config.toml
bias = "all"
optimizer = "soap_variant"
lr = 0.00683
decay_fraction = 0.916
decay_shape = "cos"
Each number is 128 + 32 x the weight over the matrix's rms, rounded and kept within 0 to 255. Layers, rows and columns count from 0. Numbers have three digits each.

# layer 13 attention value, 96x64, rms 0.108, rows 75-95, columns 0-63
142058099159132089115119171138161123056117134114195190094130151140094122083069162168142100155114180102138104130112127115155076172117124108114086156163107158163107144097142117116197175171103109
168112120148136132118087143195094122152120091175115137134120139122165129071122085140172091163194187124127150161071104149093123130092131118099153058169115126138113139169096167108123157124137122
093152097084064104112125120152130101101170111124101177084111169156161120159164054114148198091160159118215117136083126110119204116115160148129106052050091106121130135131123119135093191127182150
116160146186113102091094097125114096149104179143127177173126122142145075225112144119121086132158117166151140086119141105204144127165180083138164135108165093129102070107029126108118103216109130
147105110094142132117140137076128129119048085104150096200151176194107139105092124128166124124125156106171154104109209085104136113057176096129128120134122110104129126197170135142179168058123142
187070147128099145123157087097122143117148134140163131168120124100171094089110179132126143168168137129132108152058077117176091122103145121140100085105124130138147127148170093086097103150154111
173125142184117225126128113127082119171137160177118158114161131155153110076104090084189121113076130114044179135093122136130122203145117120104139148184093145185193098112092092193144127168129136
146094135091094112160074136149077145107166141094120129152150149088101180084097137126136117167030150143115144098125145090121146069137080118097096130179106141107100160051139075178124120125132097
092131120062173116107138048114136143094178101109103098065106191147156158144078129170058131133173154129018136124110124125086114115151152101098186125166099160129096123124128109157107122163133120
140149119120153094132085094144135100119101089171093134108082149109135130169086152168113089143044093069123129228160094113167101136118119139110142084158181127184086158103128161199091096174069176
135164091117091129166089119141085167113155159154131164162147181094135132168164153084179156106163180148090188086060123139129096074120135058147100093130155118101181133082184168159119124108197065
085119178175121129158127081188112172146134142087083124067092098153124187112112130062133164137127124087112132080168133155109135174155119096108146073132143073135121119158135154150113084148166135
183132141152166168155150132109121139144097159133117135130104154090160118180124127113130137113161160088191211116143146117145141056104177077126098098126122123075149153096128134150136108120130150
078048170169117110132041077227151113171069158104152120155122112110140129142158169176144128139129117152137130170127121201121104163174114085068138099159116109103124125048110188076172107136117106
048197114097156101112142148132168118096150164117113151079141111112106130184179146091096125164102123153138115131145139113128094074145073126110151111113160138112141125178145092132121128133124170
126156095096165175119129126082117134093147140114090128136106129128104106132119177112050103138151157126115132108141164129091169140131161122134129180150171144204082103132140155108121117134188132
151108170158094143104153080120177176124114141127116119194117113121098169109140152152137106118143145111140176177170114097099163071133064124082122165156173135134102102160168113103194132159094128
098187127144169135140183143139108076097143094112097172147079186113145155092146163102104097142080180154127130130098141127136189161121133185183110154143139053130228136121010083168162146096098063
097114166112090106118075132112166120129143160135133071122107120147079083055089130172066107118180127088113153096120114142143147113157182114092173144182158108098143132179076114109183105209040166
057179167095151171122159102139144109155132121111115130150146067177136111194118129109150175079160148203108159125127114107079099108149080154112102115163116141150167103174155128088130211110135098
176060113171105138163144145152056175136095133209116125089141143081041167164110141142117138080106179093165108082142161129155150125070140148156161208133112096146147155119111177102080114109146125
# layer 13 attention output (transposed), 96x64, rms 0.0915, rows 75-95, columns 0-63
144226133133142184174140172126167174179174140132115105126142130122127208160183078117138139079102128098165129111156095099102124121073182167150134129115159147146154145174128174124075070106161075
164183138076149088133166127135163052097164223158129141102086094142110159119125161098122122124137087148188133087156177123185164186118162149125117159140112136094092134100137146168160124148148102
112142116158149120063185104106069072090102162112158126163145118130135094153079130180174105162125117123107127145188133171130114208184163070168096147150139215127066137088137094184182087177076109
138103108128157129124163108064156089122119086055147120128230096068102109037105091142150181180144167109185136128094097097124099098058099103195174150123106118154130120148178103148081130091146104
156165153174170181137106123174101115151133163162126168107055162057115169108150151117126184160138177116118148174160115126182153077162112159122102133096146146174140133054101095112097088123139083
122151117085110073117093135124111132078132114063120117108107113097136131053129103101076140066167130134143120091149087168159118185081171124146185151073150103134125112125147152101087114131144135
123151163094117104106105154167213120166156114153086115155170115119098112081127160174104100106153124088150181149136124148151120081146157241165199178166111116073086194177125184092165183104120099
118142123137106150088164078115164167109139095158106097129098086132115111193159119112135140075176065126128107129150133129116128077168137140111128126122138091137139097211085095116147079053123159
160133064139143087134178150201147078163141112111122158154157149111184081133122154107158071129126105151170126103150143133147161145108112131085114067074171122086126170133139180146116189101113194
033117159162120130183204149161173094157080118094100151145139040150178126172141104051101108168111099157052105099153084055110142129124142184080169151116096098112121093173140135136157159094149147
152088073090123171045137109135165108105159079068114114137046138177102110133118197144140125107170131131200100140160112160159090140159146136162142107132169115167129163190073079088169101133131148
153085065095103077151137083140150117204140080138164133101135153110149105155076089112124101111099112169129123132080196124111088108144182156156094134125161125136129118149187124095175132150073123
065108160127097159125092038139141054083115118145170147117161115104101108072099123087120139134113090126149111160103142160110115168157111112104161150100154116136170104123113111102114097124154126
191124123095135136153193114087163122086157093170082182160209134137106146157132139044164120104134116150156114066121105084122065115060157169166145135105093151166158159144163119143083084142141114
169089090164130180138154071107159091139076104104138116075093162178162121166132112156151122204095168101107105153110153113045129192158138130107068120132132131125144098112124134151135162170121149
122093055144129096130137159138132148154147118141174156086129102103160107049064095127177146171084075141125159144119101153169145091068107118093129070104111097076123098130115127100071103093131169
207112126099086163150124117160087192108126131171153140041184100106138090143152068142111085186110101137105121107149145127181111126122139144126115125117125102160172141157136098123113140103158145
094135114168092128132174177169145112172140136139059144042194097217114144119123197166153206145147117043167174147120208109187223116193226115162111127104105161156049131147147171090131121090146107
164149159181123126131110114114160149106091179146150150114136077046196119130196165104153117144069145160146154107146187112126200114070160156162140113151081154165216129117129146131070210075174124
242105081133094109110141135178146144091121112149117155119135220122154182144126155213170080166089168057089116160093098137167152133147120162133136117144171097101108193133138125146090142191174143
057185083098180198101065159165161191146174157096127113157135088138085139148121090116153148114186132163125116180122151145133091150169104156100116097152139131144138076170151095104170165120161096
# layer 13 MLP up, 256x64, rms 0.118, rows 0-85, columns 0-63
127081105106109142171103170064103096099108107192141084092169155091138133124119069087148131098101091068111074159208138137066119082120092159104118202164129105208120145166119089156131111106116152
088144184134068143136143095064197142106141155132113086116119107156116141169129144086176166084136109174124138100137139102141101156126118119135095183142134124150193118115144125160093097138074190
155132131146130082104148134157156138167160093079147120181120128194114168144112120105132083161156137101088155122149126106147078144154086088126152116179128158091121106153174123186169120165127122
123097071122159163104154119145135086114084129131106136136144122109090098156083176090098116103155144114133123114097178167117161087157116124160101097134146147092114100204078107157134146123103146
104078119136151129178169119115162105103118151154137126120147126107049120130129122077144148127138134102140098130100111132126113114182143175090157168167101166189224133102123158110115090101122174
158163097194129108130126143146170108125055167115115148138145174079152183152134149192122145082149146096177145128175167190195173051136154144137094140114167184095103155085120122062080168088110096
173175102112109195136106181093100074129089089176139134120160127129147089171181130075112114138147130110110114114147135152128108092154115127177174137158097167129083176094103094146104147137126095
097116129159097119170073190083129141124138149110132120170130183068128184151085113124113144120104161064188135086147119130138146058112096097128122138164147119153049167149150114117121173106174191
069123078081113127130181101155136139168125128114131131195128147108129113109157119128189124100139157086115166086116161180097127126152169127133126127114138123109114092130140086101130092105172157
133126150154137123128123136191126129115101111151108120156057137090201106095130147094139124089124144182099103122155097122128109111070137172138110104141177110127064164156137115130122164106136186
166150109104146172148176101152115113150075090132083097128158121131097196095131148079141122112088141137084162097084148091101122129213171141033088153147141153155124158214105038112105171109100162
146117086143121179095117135167144109102172151144103082105111179104095154128161116153104096107168097150148146072128113117167135121115084082176136119147092118101200146089160162097159113127168117
135145124122150143170174195132140163108154099104111132101072126130109092144160114108082156133169112148129096108192110149123101137106120139136089197184087105105146141105140165137108156115123172
115115101074103130098158128120151116106156102160108139139148093109148147151059120081134126121100119114115131065041137155115168180112094152116155128111164117071093140129120190135117114126128166
077189109194080113106092142144158120141152188169114148153146115071137108100146148113088087134086082154111202079168134102140112131106146165091125217120152092176131096115192124148123123137072081
155148074094164165152114148134126147173152134059138047160117095075080130081140076110093149148084109127088064105149156175141099205113065106117097156145143094118112194155107103137146089119105158
146135084078082191152132074071146113166164071212156120201107140077159123166123114086092122140127213143181095091138135083098140172153094133118153119115122060167103074123114121121121131122091151
147093157205138151091086140170154111180093141142064110187159123132140124190106150087088160131143145104150197157137078140066163119122117129067061145140091173158079101083122063106107101147140116
068112168093127111112140109117120120144114148128118142158165146132150107151119075111096135116114103104155150149151116124124116166106117135165206093139171048155118114040119098098110142145117121
161104079120079137162195133131075107124098050099128099120106114036115134186056115096093110129170129158176145165154199149112101134094191133144115169157156088137151147203127194160102172098183117
121216110175133171106134161171125078138126112115116151194149160131067161154096084111136130137133167134102175089107119136152159114149191097126097157147117137089157149109103167170137126037107146
135109107159045182154180124122128097105107136101130132147158157099093168163167066101148145177143152142114071149091109117156101083093111141183113073103131106094154177090185116163114109112105170
067088120118108126105105112132109107152138163152094091147108148111139064149163142097141138169126082080120154127128170133134107162113137122162105166144169177123090097129146143127164113161165071
130097108150180069137127138123123082213087135180126088167048133092169119119095209070112089108142079122169108100120096192147131143150124083161096152077152074084124181121125163072191110123119097
121154110084183169117089114064131128094093091153135091242132190066201154156125067139131200077119136161081161131119147109094109139142109116102130203154144070158108141095160069126152148103109070
149136149150156097107066188068176107108119137162125080102182122147146104146150135105127174157141143165177119085125089147123085099184136096086151129173127121113150092085109072088151116089115131
124122166118174140148129117091137091104139123091152176107156112102146201133102085090066181079118207103094106167153112200148208135128185128168118056180135146068171143124107103058082134102121086
111127123133117152086113172078175104164106162089106087141121139080155179094186117126152084160166145137148108134122098182194103142147060149119129146103108127149131100139159202120125124119133173
154152089146117131076163130114164054151123126121149184177119132098117061107051139111110154108141147120165202169140141117161136198133146152090134132182118098105115134083174137140194179104063100
125140167153133111168143114174144124074101121139085118132146050117185108104173125110151107109116124126136166121143194121128096144112202137143149154139127125162106139165153143127081078151140092
154078100078141153120127160100097121155158102082095138095152123075126103141068093091114206054113111142155080106184156193128137163058114116190126087113104135213165153151084086128075115107161133
122136148177095122133115100116081140156153083140076109104135139122125198134117198134126113160170072147178098097109142172117149115087104151138081116127110080104135146122083111132082075178100124
180137108103168136125107094176127092129089112198094140164158180147130162077104176087151137125157084173134140133181139143120110090143102112171114113061128093109105082179133127078180128133090092
102068154087136161116113101092095122155160131071134100194081170095135106175132173134123180127137062128152136079142104139165129139164117086100139161129093147153060108079167077130092143123169138
107112108105077134148071135131183106185135144106132119147099191052164132220176106118177110104120108147119089065120106170181142090097128137127115126087187129129108161066092109111110183125139135
183138195096099130086120127140168091137118124204181121146144081138164091131181098138100066145120104101113045100125136111112174147063110144129097145163111156118141131091159128120080109142087139
202154131102112120095133075168144111154143117166104103138187125081128120143143213095091087146120168114113170162076153146118116167208141081076163096200125089150185103125092154153149083137096137
099159155154122141155096090175147102070100141096113116117169137104154158063087123116150149181148120103079147169083111186137119117111109167156134053185134137164154163151107132205120125128115178
148200110190088137094089155128107118086130137141086168151140212077149081149065172105091194096105165113154186092092099147055155081131152119016129154227170089140126136123129085150126196117192131
191052066118155148125148106122115139090082095117095126108146139167155109098108057160116157091141097103097116158193158189113091160125139095118112118129135138144176119109172106103130167152139131
173132112098140134107147197170129123141104124131172121166129161030159069140140150135150115075160128099146112117095148097129071114085141066099174136144151159095169115132163147187084090059076101
138136140123133091137101115196165117105129074115179082115111199114121162178139131078071210087174117109104163087061155103120095125118133192118069120177155167130115100153149100097131164118104199
195112113182091175075133168093125142066084104163063161170095163051189137131148152106109138144109154104076114127128085117196131133129120157059129189192171094147090173117127100140194145090077134
183210091141137118112083111120115127141109123154117150196109128115137123120144104143081169115160100121133122110178148108149112090066178170087107118125140106197157157133111119099112099119094081
135142100089128113149183112105176138103099086166150109115133129152171109137077168121072127135131121141078094149100127134121067155143095180144138118154181137153078124149169091139071157126108173
152157077075144148141106152168134137117103145171131063114128130122118170127085113117068120095186129070125101165078146087139110161103087126098115167147121158144186185143148156135166140116090117
101127124157160134112125170135124132132058114153156143123139110110117190179117097100235135112100160083147149108144115190079141164129123164071189119181108115138119135149175134111096107061151113
085143115157072099123110159143169120117054136167122105151137093114184183104140129106203081117102104120079153136150073123171134119073134178109171115181186051149095148161142120094151174074126103
170118129092136125095128132099119103123137064133138054147149127157101138114143126088201124158109117099183182097132147122113182151130115158175138103105125094150068136168144105091132169140117120
144125131141165153079148087098222107238144122087138092162117108078154142143102088113070152114075126113155104152098128160213145123145158126122122112113099119076063172109118162098124161134129123
164127135182085166170121136113121176145112099105114148152206152108120154170113116085180146114077162174176120149112148147107088145163064140114064152161172105124152167057068048161102125217118123
148168116125129148099096134134113134043141168141102075133123128075122166109141121056138121106116103073120149114164124129115155136105148170129106122164179151151153098131137077110154125177136177
096138088139166149166145176078140111163093027201172154125153153144149092134143044169127129101101152123138121155072167138174132150141143093135132069104087088150080142112144093079115092132077101
165100105078106164161134153141187137090148103137135128156112133087139110156127108125092141146145190128137162094176036146117108134124096078135124136114115097124142170125081137127111112151069135
152123110178115105083099106170116130072188111113102092125091083098114188106172179173170111127141092171118151124181170136148141164126055147129119095155140120119085160068181112140097099172118089
137102133117151150144127162150142120135140173168109130113110111171213122176170107104125205077154122139216116059206132141092169074117073113132124127118140140144086169160093062061071119141158130
103132173096152102152134163100171176124099166142110138098125155173120164175136100090099147080137138144165139094093183097121060128109111078124111120160137086110169129131115124142104148179108148
065110084225136166155167134127164136055116074124146078121144159145120110050066150167083174070103156181151137094119142150112093169145185111124143112146161161135130151091151137091072127102154110
104083140136135116149151124099175100132119114132144111109091137090146187098141097141141149105137108130103132087141112139156144147145160191089086199058171115146155153098157142111135069135079105
144081158146177086122140084071170139140192120136156102172115153111156113154145148126115176128096128106102107133086113133133108200067132107193182150131081139155162158139176140129101053081136148
189127154090095122093210153116161119104141156166054127163144138136166171042161131112062084119130143174105107073111087115117140160107136143159124167125116116105160101106144098114141035169120090
107145138191122076185135066125094164133164127088123123163121138163118134124070077116151155139071141136167188129097146137133151099057124142202085086183172100155103168113132126141065095128150109
119067111122185133158192148054132128127162114176073209088106092127105147158166117109112110087189140080012082097148156156149117112117120099096158162197204163107172168106150139142140133127118083
143085153153134154136172107151137138172111161120164116129183132138067163145128060176108102106150165108105115095110114124099139169081113136105121072144132107155081124154139161145067112124064184
136108158127124133154193079137153144142107111131105112133126087112088197132059134116121139099143128099146152121111131113117065156129133070159118113100140123130097094155139152108152163139193156
121135129085111112109160096097133109163126122151102108065111133148172120104179127134175183045134047173176155121140131125144115125153126141089163139109112149090150082122173092104143089138098103
138133141111117148081120076130099084088186096125161120105128168154124071137106130121133164125124194127168105093088148165082141114111144135119196090227137189148104123092122091101083156150128091
149133071113147130111171127103214102203114094128128069123052197102091119135112133089047186083119127186163116074041161155183142128131098147119121133115183139126164087133175158118136160164157170
153108134205153128117121054067112100133086088136157137122198149104127102114183166144146154118112099105063140093134129213168108155166122125147169069120086093126145115094114059161136111144147184
079118116132143145162155133122104115145107107190047149083142125108138119150198078118176179130155113157136187184123144123112121089104109152139097114090131142154151138059107117064153176137126107
112140099085171121083124110137119145049149154097102113132158163143139133117110115106159165163198180140155149125140142110159123146080167114097135081123145082190103158145099138076138060112118101
130157118143090129131146150113157097153139146158129134156165122123113131149132130123128159143175154046145092082108105132132079172119158154162133173117118107082098134080083100065128132156176045
121112078143161171099113152114124162128124156069092087174125161108155181177137141070101103126119118116095094110147150097122156172107151094164111089182124098131080123136109137116082144071134158
140154143139115089118107100168143167088194088128121155149105183169137164231162062140142147109148117161074112074148138144116126103177081177054075141140173089107112149111126131040058085160109154
096095104145186142119108117113122157120122090203157126171126151170130119072120154155107161134089071060127139101156111136141118120180096109074107142136111080148125144154160118079092105171104136
136180189090183106158133052185150094122082113112142136155146138116124153132159116125122068082139099140117094130144123071155145201120141137125137106156137188147145166127132127136142122139137141
099203055113178126135115120175135127091141154110057187119138141113149106048105126068160097134097183076151095079116122214113109153098062109124156111124124135156160154193121101167153131093099165
134082211159184086126133125128154120149189115114081122150196205132097146177150138113129069092092187131130107140119080126140067160123141220139144106172109103057111117133151098136102075187135146
124109141128102133071175110135070085115134120087119137068166146117172126112102095120174152149134125160160162139102149113182142169147109149142107147109105111111135102141081145112125117120149177
140139137107142125085098118193185114091095140138102099114128123158181131141087069142142117115139151071149118101142117113196162089118110144081064135121146145090161121089095168137124152182127137
138146101160192090148082202135115093183071104115135162128179148140120111097100093127143150190068129162147199101127140153172088122113140116058150023157142094167150136106150128169110124151176129
125116088084136140172143166084187122175110138113146112088153124146077163105107041135113152187109101101182108057159155167139155122150142133119093113141151170152104144122119129102173119173118167
144149102179119137110170104086113156117133084145115141182151131107137195093136111093107105198150155091093142143213155110083059162090071100151139138118153089160113190112066142088093144140085127
142109142118143127150155085151117118151128136156112120193139093135160168128095150148117134160118122168156202123134090092164173138139113155106126121193128147141115128173107147137089137057125122
066136061171126130140137186138172141174126144127084158152158073121140103138116176085104151118149119111088074133108142147170101126124104188197147142105180136150148192143101156097081141102132075
097104103129162084148133109121129160104167157060100100169181117107154177110103178103133153136103157165170116084133170119169105117171128136096098108170126102109084111120115136140174106120100153
# layer 13 MLP down (transposed), 256x64, rms 0.15, rows 0-85, columns 0-63
034151171129151068122170109106122094109157168192101089120090188120088138153089144153153209121070119157177177096110152074081078083115132101125085077127139086144086118122161130174121114181178114
153127134162119086107164045140143160131119095174147119126147167116140184131103083141117122152098138141131201136125116138107103124143166123133146105157120117118081095137151159152098148124170133
146156124116141147087109056107080113120121138165090147133124132120123077136199101120163147185111103187119112218156171114113115107157158185159118137078111129156123144138156170112128125119120082
157131158116119148152130153119166142126112106149113159144147099176141135085188132138109092084100097128155129127109093125121122163114162119157174119118076087092176165064163115100149136151136067
164115123126150177139189134168116155174117124175154131109136121176170123103155165167105146097095102115159069155143107109079164068078102117124142101092125127104148075192089127101107173148109175
099119148124108064103112125167134131133142145117149069087147160166143128106135079212136161091148101115111144157101149102207117067190120152171112119136156109127078198105119147094097124138082149
175171139186141112146085121159077141122169084105110096143118075160102165150127146164186077160163166107072119162155101100085102093100117138131139098142105100151128113084139130119121106159082172
122159159162138159116171101132125137095071111144134181101175134172186122175115171052135139066151117141106131137133193200097105053080146122119124140131129196069149105115086106163087131135114127
101105116114097080110113146137105104195142156166100134133066103120114080165188137159113163147048138124123090105101165101111132120165119132152108112128134155155110091090058095116163116137122083
116075134152114090116177123135139073124171117075121117117086126183078158158130159153115142128103166149092138072102103151130105181161106056203163140136126110074146127140125113121153113125101103
083133100081160107224135169125202142118109116146091147165087131087100150178102166110120144162130101099159139083120131105167155129073188143110137176063098129131149140071156128056089156078152135
129083135187134125141128178131080118118125127089149140133243067145112112172091129106158141139123165102078116127167108131065123082098158110116120139172151171168097096186118160103136185093107142
100112171118164119099073108174114201136128079099124127115024143139110118129109129122170158118098122143129097138153122110129131121160099137120144109156129140143150098117126112104147122091127137
138224167129070108140150147170085110060140125127084150059107143105076135157105168103143140196130073095163105150176101144113135072120145137171127129092138144153127097132099122157191124095140097
143089132098149154135136101077191164157148082135084145075198151126125187158109060163141075105098140131128085178131159101136113082119098129131167131137163097075135142108156100140146162132123172
143098097115098132092174178173144050111187114131103155158101147127161125115140205160154157119173171119141120143175115142160171118152150183126129021085153101185169165125126161140145121152103092
123048134215122136155122143127060090150134164149095145104072143167154115044144151174152088104051075144130137145113189187123124074114164139080180150126146182129133129177118154107134116130180156
104214111095168151126040103178171054113190086103151186179180128118210134134114128135195159088097098128132105128146111122114114105146093097130146152189129112109165078099123104113173164141120105
156141103143168200103070170153108111139135121192144201103091169168135090162131125153133096144078113125130161116098120079080153120080144154096147070105165178129153094134162124131088149060104120
106118120126146153115091184179155098102129107127167111156079098141137138164146108156170143145152120182103132124150180113094137120205087119106147134124119127111102133122111103160097143115133141
081148077105094134148092127127138161122182172120073115108075093160088094069124146061139087111107109097101182138161240104130103109155103213085157109141113106088116141170107135185137104160152116
144105142142111112166074133112189065179178140098192143149098157050137140167112098093105077112127124153189124159085111084108144205107143094119100166059142117104157091159079120122148136139085110
136184119179148132152096096098131087117141079152117161131181098138124124141121109172116109069075164123129117111096068112105107119112071165085119154141120101120137131102078134105092140127146106
211159132146118166093182179167124041086119124156090119100118122147185134150150140169107090172159100050122131144120104102097172080110074167075082206155126100165120136102061090140149096104175132
166088127144172113118141113131133121110117091101099137173117149109135157139091095117153111128140110202113136136139147138178111126113129118179100206118128226177072074140139107111082099067101119
131172127121168128104122129093085121155088112157139106140092112100092110074109136110132106068147093161172124080086160172101148170187145118166132094112105140140068146101159128102208120100133074
151097127145143122143171130104067094156125150149153192169120076099111137107167121114166174147146114122101161119124095158112130108141107096109052101096140079153054151044095137113079110073125097
186175100087106144074111137153149089126147135190142128132098154163087160161170162138124154139164117121091130079060137143138134152130140148081151108105111129129101139159086170126131100139125087
187186135133101092058123101133145042144126161129112198149155156138133099121129132181165077072102186121071224234097096108156119137083092168070118126126113112074157126118142137129132162137082166
140137138105092124094159117128071069195104082134097139115094141112120147125100091115139141113103108110102122155085172152124167126133115114146124137118141172146121192100094121120102121122184087
093110138160112146068115067113189159117161136132079064153174128125180108111141099167114141097089095083093138162118169116125136134138100122130152133114167075083154166116151129139083119143104089
117149090115042148126103141126129095123132130078188172148130129088202110084112138130071120105156124088118103145111080150087124113152110136124161088128091123137206103174163065101133141087100085
127129121136122117126097161106115173105149144087156101113159115050076110137010096086128135151112137141188157141168166137133122095130167097145162150114139059124135133140099111129106111156109148
138186135139160110169139153135121178063149144181128161116104171192118160108155125137179102134151137120143146149127150113149099162111090179149113145090121107112143143065157164191089106122094094
165088172108093123113143196078096151116119064139166075158139121148121076137116130163079161126164114195087120108117083084104102127093117090090121136149119146110141100088122146155129109163214134
159088194179131185154092150201088072186117136121087152166122061138165087173115167085137119182099129100134089111146131155075164131129097141134110110160109149155072122153122095120150112077170103
121126157199143129094115184129159198146117198090089117095110072057119143167166130074162086092145131145112133088133115109119090107126089153167106133162134131173180192162147130135088077149050132
142062157146091107151094147156172150122140083077158077114233124142133116159169171161113130118089104112102178103124092108098116093141147110133175112161138168147146111143101072078122116169144168
107065141090192146138099132111199130193126101097099222217171101123150109130193150128131136125051206133132127141129121147185127037152127216095103173104083161130124175129096141097120147097098155
049162178143108150147127068157161113105151094093129151147148119158074090154091133099181150101109157104114175136115114111160141117170114118150127162067125143072117136107106104066179096094117113
136050126146087124120166166133125093115126203112101150112183097088078157109117120196114091118086141121149097108160069143158125143125074125033089141124133151138093081140124139151068156153138201
113242138048121179183128162146084147101193145114130163162178087178123107048130144129178089132139130108165038171198078086136198145069133061114116158100050121185147194181135083095119073135078090
103126116154144100116092124116140241111129140127164090122034116128162146161133125088093109087132110090074135164152131139135136148129133139078130177161145121137157161097099162104105118118115083
154093154185123138127143078115117079117114134108134117137031134081142119079130146142090101116137156133132128158114129173139100124121121129150128123104109120146114106138125174135137140139138060
097124118136147135134091126129087089121090154069124180128061078088073134147168188066081165124146135132118141071151152146111082106155132112118072068101111152113126102144118128128138128125110130
144122132113138121120158109132125156141140143148114109108109095093146125109170045147151162157110093156119146094118104127125099148159117103092147115119088151149149131142122101204167109090154137
173106113123119125135126114125091148043141126130172070126122183104160152143105104123133099113160152126118167150129183123143131127133147114167132176139136104142115140126113121113171111108147110
169132139169122142139124103133103221166150119103196080081179169133114097113116121158092125111127125157132125164109174126082104133185113147070132128136109092147138111114134127060148093139134145
173124133162128140097143195171119167145122167080099099087099147133106165063149115127172099125097176174183208103160162115116103126107085109152126147168124148097148116148094126180162143126119094
103119162135177136089212072112115087099125128078102107113162140161148154207132142153150198145172157214121136152143126116108168141058085108156125153139109145119081092129104110125147141161141077
161138054156089076120137129159084128088148124126139144147090207085108156062119151174121060191094129126101112112149112131135118156144108110096150130147176107187080166077179118194105147187108101
154133107109101136165137176095108150129080121093106090106119144120112118095092112133153093116095129133173124129134153080071104053125168119097121122131138131102177166125167114166094118143176157
167100107132077141107110205163120177106095089080140150119051142083117137132125120162070118159135125114131151093157113096135078097129165120135116104131133154135127085086121105157062089127130175
092171152138168103146132116095137128151116212059190090124151141084141106104127146148159119139116122165118100098116171146158163137130140134167103160129112139138122091095160120080156132102154135
104157105145154171146090135149092161077146080203181107129132154131111209113103171131083109143162117138115090136118147114109124128141157106084151116113149141142129102171164140109111126152145111
137090109087152117165122154087135123105128182178146064143131131118073104123141122169077054100138102139138138090109139110117089179150158106146085104091109156110154199119115123138090058121112143
130095110158124100122138141115113122171128141097113164132105089145168107101140118119150137117134140120166151126142117168116141108117138122120120079126101144083137165121092108148094099097202147
141163127104138069119135121095138095125097104160109113147106159066125181070176054092138157093080117166138197192148135108089127137063119110177137133086130107064182096136183157189159108192146090
155100122132131116056109139146110072153152147125141103080113103088127078197131090121191184137170146188141108146098095158096124135198089082137128108150138136125143118125081103102138200142119177
114137121124075143084112190169137167127125120140127097128115066103160104101114096112154084086187139147111155114173175203108092110128153099075130135130117123120120086151093140113140151119099079
083139133171219182180094119116138226183126073120136115145216104099106138151119162113166122102165153150135120096131131133130127117081117091165133118098139077098104151113145102127074172125102176
198132114105139159137077113084129135168122135101120180088133080068097154152148087162126095075176134133093095158123119154105131121179086117123121135116143115082191087139149147125149123124133188
118101133092173177128092160123180108164102155086074162041158114084121157168114122062138099125110094114158147067100149138109136095181087111177132072154173162124199193155097000118190113088033120
099172135155116154090168089196130079141082116124124183128155080153047121152108101134110123105144150106175145091104149053175145113175128142177165121148146168089098165165146070144186140163053153
095112114086141164094159169079132140131109134132094133110065144099164129127120150174121113147134164152114089121114085120132139118105109149155145161110124134111148170055175129122112115119126111
141147180151137094135139139156094127185171166132099153072142100089150115208126193138139086109122158127132111119200102163122122141107132118106151130166177166136102129152067174098066140098097112
084146136109061168183171175081139126107144143144146108058186123103095133112133040145091079170087141157116103147116114095142166137098114123096112150117139113080145106110173076112134087061120118
105169200139185113168087032117133148129138121106083108105176116097146113216096186049154169159170123161145140186101124137105144117112078130159149123182143155099127055104106132129138221148178118
153170125126083172118127096115152100129202174144103121054134142139131135053088094157133109122022074135136090084099083140132160126144133175103179097186107128125178127092163106241110115138206135
148109129107085150153160093206070103080131098218126153112138113110128134106146147118114093163069097158150161112134098146102098145104119170133143075092086150125133118121124098139148096131135110
074135168075125127120103100137067096134122109140099106104139081146111131115071128112118153114177190115138139115104136134138146107126135095128119147162158057107173157155144152125108123090123037
121150189144161132136113063091131189118054124109118153120111127096119201157170091123126134147076125208107150117161131114123117137166165161105147154084145149087169073118114065126126144187162141
192111159108148086075149122177112081122137096221150151162091135166159112105131114126118148181094104132132146124141132085141164109159131174152128106118150103142180154188112103177141134136113081
116125104135048154053155185188159172108122097112162162096077161078145101248160107118087201156131169168067175087105141081137101122144132123201124159127182150116147109105140079170163200098141125
147131139128165149163160158104126195113133135191181128121160094132139139132132151137096101063117111141124131103119083124120067126158118113140118129084105117064124121118069128092116080138112096
138183103200113101122106172044104167171100148139106117062196122117155164188172143138136165111069121151136150108083151204098088117126128167128102132117113158151105124155096149155114154070102164
138153094131128096114101124194063108126097111110090182150146205182125107093070093175181120145117134148113184075108169091070086089184099191124101157095096131089129142098086103137145132122216173
172113134133117123138188110132152116081145175115093008089076095151138079098136162152155135161119114166122144086104176064165224103141140111094169190087133135136119179138104124191092113161151138
176069129147166152159131135167057170150093096124107159123193095123115132111094135194120132171175076151123100182098146128142094181142154139111099092155073117192082116125115145099108149107162121
117116150208121127136200142107092078139107115091090150108144143199116140157125139129116095095145129115136119122119114126117116149128127114152146121129151128127163055134151147109163154162040127
093067124067190124078112154147091098166147106099167147120112093129167129144080098139101226141136174086065105155148130151117126104162143099170144105143097127083120116158107134050107121090177111
131127128178161106118153145120128148083059144127143156210152152140125140129113135116156071143112121145095136104133150120142112143117183070089123164164045161151049098153086112114117144129109126
147090161154070080166125121098154140150147122074080116099139106105096121128121164145175059078123076097206144170116112104179149144154131130096139138115121116137119127105136153144206096119152129
094140127176125160175162108122122122107075139131139092101143120098131167139154157143139122094061141117124188163145147115158115138146229073124121122160145155132136145128149124124194119164110084
132128122175116156091168135119106154120138126173070157120140162143149128182095111120145130123121138174167118083140159155109187126130113174145115108143190149092127132148149117125145188158149141
134142143160105065152132162130115114141144150145084117145127102176153143183114135148124108089050100181157073128180124082139123111121098127155134161104134129089114096168076101210170154161158125